python train.py --num_attention_heads=6 --norm_eps=1e-05 --max_grad_norm=2.0 --schedule="wsd" --decay_fraction=0.644 --max_seq_len=768 --max_steps=7255
Each number is 128 + 32 x the weight over its row's rms, rounded and kept within 0 to 255. Layers, rows and columns count from 0. The size above them is the row's rms in percent of the matrix's.

# layer 9 MLP gate, 704x256, rms 0.0616, rows 498-514, columns 192-255
size [102 102  97  99 104 104  97  99 102  96 104 108 100 104  98  97  93]
[[121 173 168 193  90 118 164 134 134 162 131 141 127 154 136  90 146 112 120  30 143  76  94 109 156 120 147 124  69 149 212 141 127  80 110 108 142  95 145 111 118 126  88 125 114 160  76 130 134  90 109 130 120 190 122 104 149  66  78 119 164 145  98  99]
 [114 149 187 123 188  78 197 128 164 140  69 171 129 130 195 218 116 112 134 119 129 133  63  91 124  62 129 121 141 107 150 149 168 138 134 101 158 186 141 113 143 132 104 118 133 139 134 105  70 152  86  99 161 111  66 138  63 167 158 182 133 123  94 136]
 [138  67 176 185  69 136 101 146 123  59 124 147 161 111 117 144 182 114 138 180 105 185 103  95 160 139  72 147 149 167 150 180 140 140 115 129 135 100  89 186 132  77 110 103  59 121 152 100  94 136 161 115  85 156 165 111 120 158  39 120 158 113 122 105]
 [102 100 175 110  87 100 165 106 210 145 145 185 149 127 143 162 123 114 152 131 116 121  99 143 162 154  88 140 138 153 186 167 146 186  79 133 122  93 134 130  97 111  90  87 156 121  67 163 124 119 104 139 112 133 133 124 173 141 167 140 116 141  81 169]
 [108 161 179 150 122 123 114 119  41 149 100 167 105 155 144 148 127 175 154 154 105 205 124 124 154 189 177 132 150  77 187 192 107 157 137 149 167 128 118 171 152 111 103 135 173 156 145 141 145  67 109 116 175 121  82 106 127  57 125 155 191 115 105 139]
 [122 136  58 169 122 202 157 104  70 133 132 154  98 112 170  63 127 131 105  87 117  81 157 123 178 142  91 129  62 138 122 148 138  81 191 115 167  86 168 138 179 130 155  89 131 147 100 122 122 135  99 129  95 141 159  64 146 130  32  81 147 136  89 148]
 [118  98 175 144  61 110 123 100 162 154 113  69 140 178 154  82 172 123 126 109  80 159 149 120 103 129 136 124 105 194 154 156 152 190 121 137  57 116 131 167 152 160  99 130 189 138 127 145 131  80 152 156 182 119 144 198  71 134 111 153 136 102 123 102]
 [102 131 166 144 107 197 173 159 106  92 131 127 135  72 138 179 123 145 157  94  89 132  41 151  95  90  90 179 141 128  84 189 153 112 119 145 160 144 155  64  85 164 147 145 100 126 149 120 142 139 140 115 118 118 146 164 145  77 115 113 104 141 128 185]
 [137 133 152 183  46 118 139 254 133 142 108 129 100 149 162 175 149 124 131 105 123 103 102 152 143 145 149 139 105 155 157  73 172 174 159 164 150 119  51 140 138 172 115 118 139 129 122  94  93 156 132 163 172 117  77  97 136 154 123 138 178 112 114 163]
 [140 106 112 103 179 187 108 170 106 125 120 134 104 105 155 126 134 153 113 111 124  76 124 118  79 109  95 118 179 203 152 137  97 184 133 156 122 168 117 120  78  93 166 132 139 164  53 144 139 171 103  67  80 143  78 171  50 103 160 124 157 116 151 128]
 [163 130 140 126 107 115  98 128 123 147 168 127 137 139 193  83 105 153 106 151 180 105 119 166  98 117 165 150 148 146 139 158 156 165  99 141 172 141 134 113  72  62  96 121  69  76  69 127  71 104 152 143 152 188  83 158 110 139  86  99 112 167 132 176]
 [ 96 111 137 113 116 123 136  99 156 105 118 117 135 100 139 123 102 118 145 117  89 145 136 137 112  83 149 132 151 130  99 105 187  78 120 140 192  84 159 144  85 152 168 143 171 109 105  87 155 185  92 117  62 136  85 172  98 113 154  92 176  79 105 152]
 [171 151 159  98 163  86 140 115 119 129 140 124  38  99 120 145 101  97 140 138  94  94 119 100 132 128 157 163 123 148 141 175 160 101  93 165 160  89 136 171 152 150  97  98  78 125 135 106 164 140 111 146  60 116 177 108 144 132  84 188 153 122  87 188]
 [182 141 144 133 134  71 149 154 124 183 130 105 107  95 123 109 140 158 104 136 111 182 189 132 152 139 114 174 163 148 115  90  75 125 116 108 152 147 194 112  99 134 110  57 154 183 177 171 112 119 113 116 122  89  93 133 124 147 111 111 139 136  69 140]
 [111 132  87 212  95 124 130 117 110  33 166  91 137 151 137 129  95 126  96 102 115 155 101 120  76 125 150  96 105 139 195 161 128 142 162  93 143 171  59 107  75 129 139 115 139 122 144 160 109 137 135 180 139 107  64 106 125 124 155 102 106 125 117 127]
 [146 121 114 141 154 155 147 146 162 109 123 198  99 176 120 125 131  73 119  60 106 159  93 116  97 148 130 181 129 163 125  97 175 105 102 123  85 107 139 110 126  99 130 148  81 147  98 136 132 157 185 115 143 110  76 152 128 102 145 152 125 142 108  80]
 [177 102 144 168  82 117 151 134 137 126 138 165 165 138 138 128 119 166 140 127 130 113 140 119 157  98 142 120  82 210 189  86 152 153 156 146 148 105 120  79  98 110 107 163 158  90 111 131 144 143 135 131 160 123 190  99 117  96 150 182 140 160 136 161]]
# layer 9 MLP up, 704x256, rms 0.064, rows 498-513, columns 192-255
size [102  97  98 101 100 101 104  98  97  98 102 100 107  96 110 102]
[[139  79 138 129 129  80 128 133 135 145  82 108 169 166 159 121 112 103 114 137 132 133  98 114 101  88  57 111 144 102 114 119 117 155 138 116 113  97 174 192 152 166 145  93 157 145  96 161 156  73 125 135 202 112 109 116 151 118 158 143 119 118 145  91]
 [126 127 110 138 164 137  73 119 152 143 130 138 102 146 137 156 185  79 163  74 133 135 173 119 153  89 120  94 172 203 126 142  98  98 133 116 155 153 141 198 102 112  86  72 125 103 113 105 145 154 149 119 141  83 118  96  79 111 118  79  99 133 122  84]
 [185  68 134 105 147 104 167  92 153  68 157 185  57 144 132 135 159  92 135  86 122 113 156  95 165 169  79 105 124 150  74 118 130 118 101  68 140 138 177 134 134 134 142  85 119 156 129 169 172 145 111 100  75 150  71 140  79 126 103 149 100 114 117 196]
 [103 107 119 130 106 168  93 181 120 122 118 108 122 182 124 133 160  83 160 146 130 110  84 167 162 163 139  81  92 124 165 109 152 139 107 190 141  68 115 101 159  89 121 130  91  97 107  92 154 127 125  97 112 154  84  84 120 113  65  80 129 145 128 112]
 [133 118 157  96 105 148 121  84 138 166 110 111 124 147 126 134 123  83 198 125 139 170 151 138 158 109 119  96 136 180 153 146 158  86 108 161 136 153 161 173 179 182 110 155 145 173 146 126 190 126 152 184 193  95  98 177  83 124  99 109 101 103 109 117]
 [ 67 153 163 125 150  77  51 132 152 115 146 100  98 174 129 119  85  56 132  68 107 152 122 134 121 110 122 155 110 114 109  97 141 140 137 129 181 121 145 112 143 121 118 189  84 135 197 127 126 120 146 102 142 110  88 127 171 162  72 126 124 144 116 154]
 [151  84 161 168  86 151 125  91 164  80 138 134 154 173 139 106  58 123 143  99 120 154 161 124  80 127 127  99 148 146 121 132 139 125 173 150 126 149 142 106 155 179 149  97 125 129 145 175 127 166 132 157 124 142 176 162 125 131  85 127 178 116  88 123]
 [ 98  87 128 114 138 101  82 122  88 162 148 147 122 137  61 112  90  61 108 131 123 131 170 127 146 118  73 119 137  91 154 110 110  78  79 153 131 122 140 135 120 113 112 156 124  71 126 116 159  87 154 144 149 144 151 104 104  88 137 201 202  76  33 181]
 [127 160 129 177 104 159 142 174 105 100 119  61 142 204 124  99  98 119 173 118 162 106 184 143 140 131 124  93 108 113  65 137  93 163 106 105 149 135 114 133 152 140  85 128 139 170 130 150 137 138 166  88  99 155 159  68 113 159 167 129  85 187 126 145]
 [105  99 127 135 156 140 101 143 140 126 137 118 153 178 139  79 174 154 141 149  70  90 107 139  86 181 132 135 160 168 151 153 102 147 176  84 153 189 125 100 207 114 201 119 186 114 138 146 171 154 159 146 169  79 172 120 148 146 113 125 102 135 156 188]
 [146 105 152 162  79 107 136 129  49 138 153 111 132 117 172 115 147 155 106  94 104 133 135 141 123  70 105 179 116 112 151 133 143 151 110 132 137 164 111 111 113 158 128 154 152  98 124  97 121 141 130  60 105 145 107 161 102  99 111 123 106 170 147 146]
 [ 87 106 144  91 144 173 157 132 162 144 149 120 117  93 156  49 178 111 144 156 166 122 122 149  76  79 148 103  88 101 162 170  97  71 187 167 159 126 110 173  71 136 170 123  69 138 127  88  97 184 107 160 191 152 175 130  70 146 126 138 129 135 174  91]
 [150 150 116 132 115 183 121 135 114 143 158 147 178 181 146  86 138 112 134 129 114  81 155 154 121 183 174 116 160 138 113 106 147  99 160 116  90 174 138 113 108 181 100 123 179 127 122 169  57  88 143 146 215 163  68  90 164 116 146 111 112  79 131 179]
 [121 131 181 100 120 124 173 158 111 113 128 117 111  94 121 111 123  96 158 126 125 123 136 163 123 165 114  50 101 144 118 155 108 114 116 167 160 158 142 155 121  46  86 145  81  88 154 148  84 143  72 201 130 100 166  95 153  68  98 142  76  85 202  93]
 [113 121 145  94 159  73 103 148 132 206 146 176 151  90 116 163 123 155 116 144 127 154 160 155 181 132 151 165 165 120  44  50 135 164 105 112  72 132 143 137 158 132 114 124 153 182  90 171 131  69 127 114 125 174 144 103  77 132  94 127 112 105 158 187]
 [146 170 167 160 139 126  73 132 112 147  90 111 111 173 110 158 134 127  98 116 146 103 164 106 170 138 131 176 114 135 155 178 121 124  82 143 179 111  68 131 119 115 157 135 139 139 129 113 128  75  86 133 129  89  88 122 151 115 133 158 175 168 161 170]]
# layer 9 MLP down (transposed), 704x256, rms 0.0153, rows 498-513, columns 192-255
size [ 97  95  97 105 105  99  97 102  92  98 100 102 111  95 102 110]
[[163 118 155 125  98 126 107 113  52 127 122 121 148 119  96 172 111 136 137 180 111 103 138 148  76 153 131  81 112 149  94 198  86 141 187 182 117 131 159 104 111 172 151 157 162 154 150 168 103 179 129 127 154 118  46 174 164 145  87 169 135 171 120 178]
 [123 129 116 117 113 151 142 119  76 118 130 112 137 141  73 106 115 139 149  77 110 168 110 156 209 132 137 195 132 157  94 135  65 169 160 214 102 124 130 134 165 125 139 107 172 113 118 145 198  80 114  90 119 157 145 157  98 143 141  55 167 113 102 114]
 [175 148 135 121  91 163  95 171 144 127 168 109 211 135 112 122 132 162 110 166  95 172 160 161 135 151 159 115 162 149 179 118 103 163 152 197  94 159 108 133 126 110 124 160 171 137 107  67  86 117 122 106 184 168 142 141 169 104 148 153 179 133 127 107]
 [112 169  94 177 153 126 165 121 100  68 135 134 104 150 123 165 135 192 118 131 104 124 153 111 127  68 153  83 122 107 108  62 159 157 112 161 138 151 153 176 105 157 128 151 152 123 108 145 178 147  66 117 176 175 138 173 148 134 135 117  78 111 152 192]
 [ 95 163 117 154 126 147 114 146 116 113 211  81 133 176  94 154 193 112 123 114 112 166 112 174 130 112 161 163 139 121 109 131 120 146 109  53 222  95 170 147 120 105 130 137 115 173 130 130 160 188  84 136 120 160 112  68 164 133 166 129 148 148 127 117]
 [159  60  80 124 135 118 206 166 105 185 146 152 151  96 103  94 105 132 192 111 143 114 115 110  46  86 147 148 129 116  86  67 103 131 113 116 139 206  96 155 165  76 158  86 121  91 126 131  92  88 111 149 146  99 122 186 123 143  94 121  62 113 116 102]
 [141 107  50 118 139 151 177 118 157 150 183 115 138 122 136 167 147  83  94 162 168 118 111 131 131 123 105 179 145  78 125 109 116 131 124 123 168 112 141 171 115 133 106 103  65 189 114 114  76 151  83 143 147  87 158  89 118 142 164 101 181 147  98 108]
 [117 129  59 122 110 102 121 149  89 106 136 146 158 124 124 151 177  84 132 124 129 142 152 172 158  79 149  74 167 157 132 151 152 108 165 167 134 193 176 127  37 118 138 127 128 127  39 148 159 140 140 125 127 104 186 161  92 146 142 106 130 149 126 167]
 [124 129  99  94 183 128 132  92 128 135 177  94  77  90 107 107 148 133 100 104 140 119  92 103 199 156 156 128 140 182 158 115 214 115 149 105 108 152 183 141 154 103 107 111 144  87 175 105 120 139 111 107 151  95  98 153 129  86 109  58 165 116 153  82]
 [133 145 140 112  93 131  93 120 142 103 135 145 163 165 138 162  92  95 142 129 143 130  91 162 172 128 139 121 189  74 114 126 169 105 155 214 125  94 163 118 120 168  80 119 100 169 112 149 165  78 179  97 101 155 103 126 158 166 131 104 187 173 144  99]
 [ 30 144 121  62 165 119 177  96 122 147 162 101 125  61 109  85  57 138 129 169 138 139  93 156 117 103 126 139 145 144 145 107  64  92  68 141 126  81 149 146 143 126 110  85  86 151 139  67  95 134 122 153 164 155 124 123  98 112 154 118 133 182 147 137]
 [175 147 108 197 157 135 164 114 127  89 167 131 157 182 126 169 101  85 127 100  88 100 121 140 107  55 166 204 182  81 182 118 128 132 138 138 137 140 124 134 134  94 158 100 135 162 137 136  86  92  50 194 148 136 142 151 140  51 167 180 113 151  95  82]
 [ 68 178 118 138 130  91  98 136 103 146  67 142  95 118 104 154  92 176  49 100 140  82 161  72 117 123  98 184 155 144 151 133 144 165 165 163 157 116  78  54 106 126 163 179 123  63 124 128 153 106 129 111 127 121 154 168 103 166  96 100 120 157 146 196]
 [113  97 128 206  94 162 137 129 127 157  97  90 186 155 126 114  81 125 155 151 113 174 111  96  83  90 150 150 142 124 107 131 161 127 117 157 125 123 107 157 121 137  85 172 168 143 123 134 116 160 157 101 164 158 157 159 151 166 149 147 215 155 142 120]
 [164 137 143 111 104  75 146 118  70 117 131 149 117  82  99 152 140  87 124 110 185 101 120 145 128 105 143 106 123 187 176 124 170 106 181 108 152 113 135 148 154 159  68 132 106 108  76 143  99 183 138 170 105 119  43 176  91 132 141 173  83 119 115 128]
 [158 134 108 183  82 117 128 115  80 124 139  96 155 176 117 109 174 122 141 140 118  90 142 122 176 108 132 130 118 124 107 153  72  72 160 142 156 130  98 130 192  92  79 117  95  96 103 172 171  96  75 139 122 172 117 143  91 119 142 140 156 182 133 115]]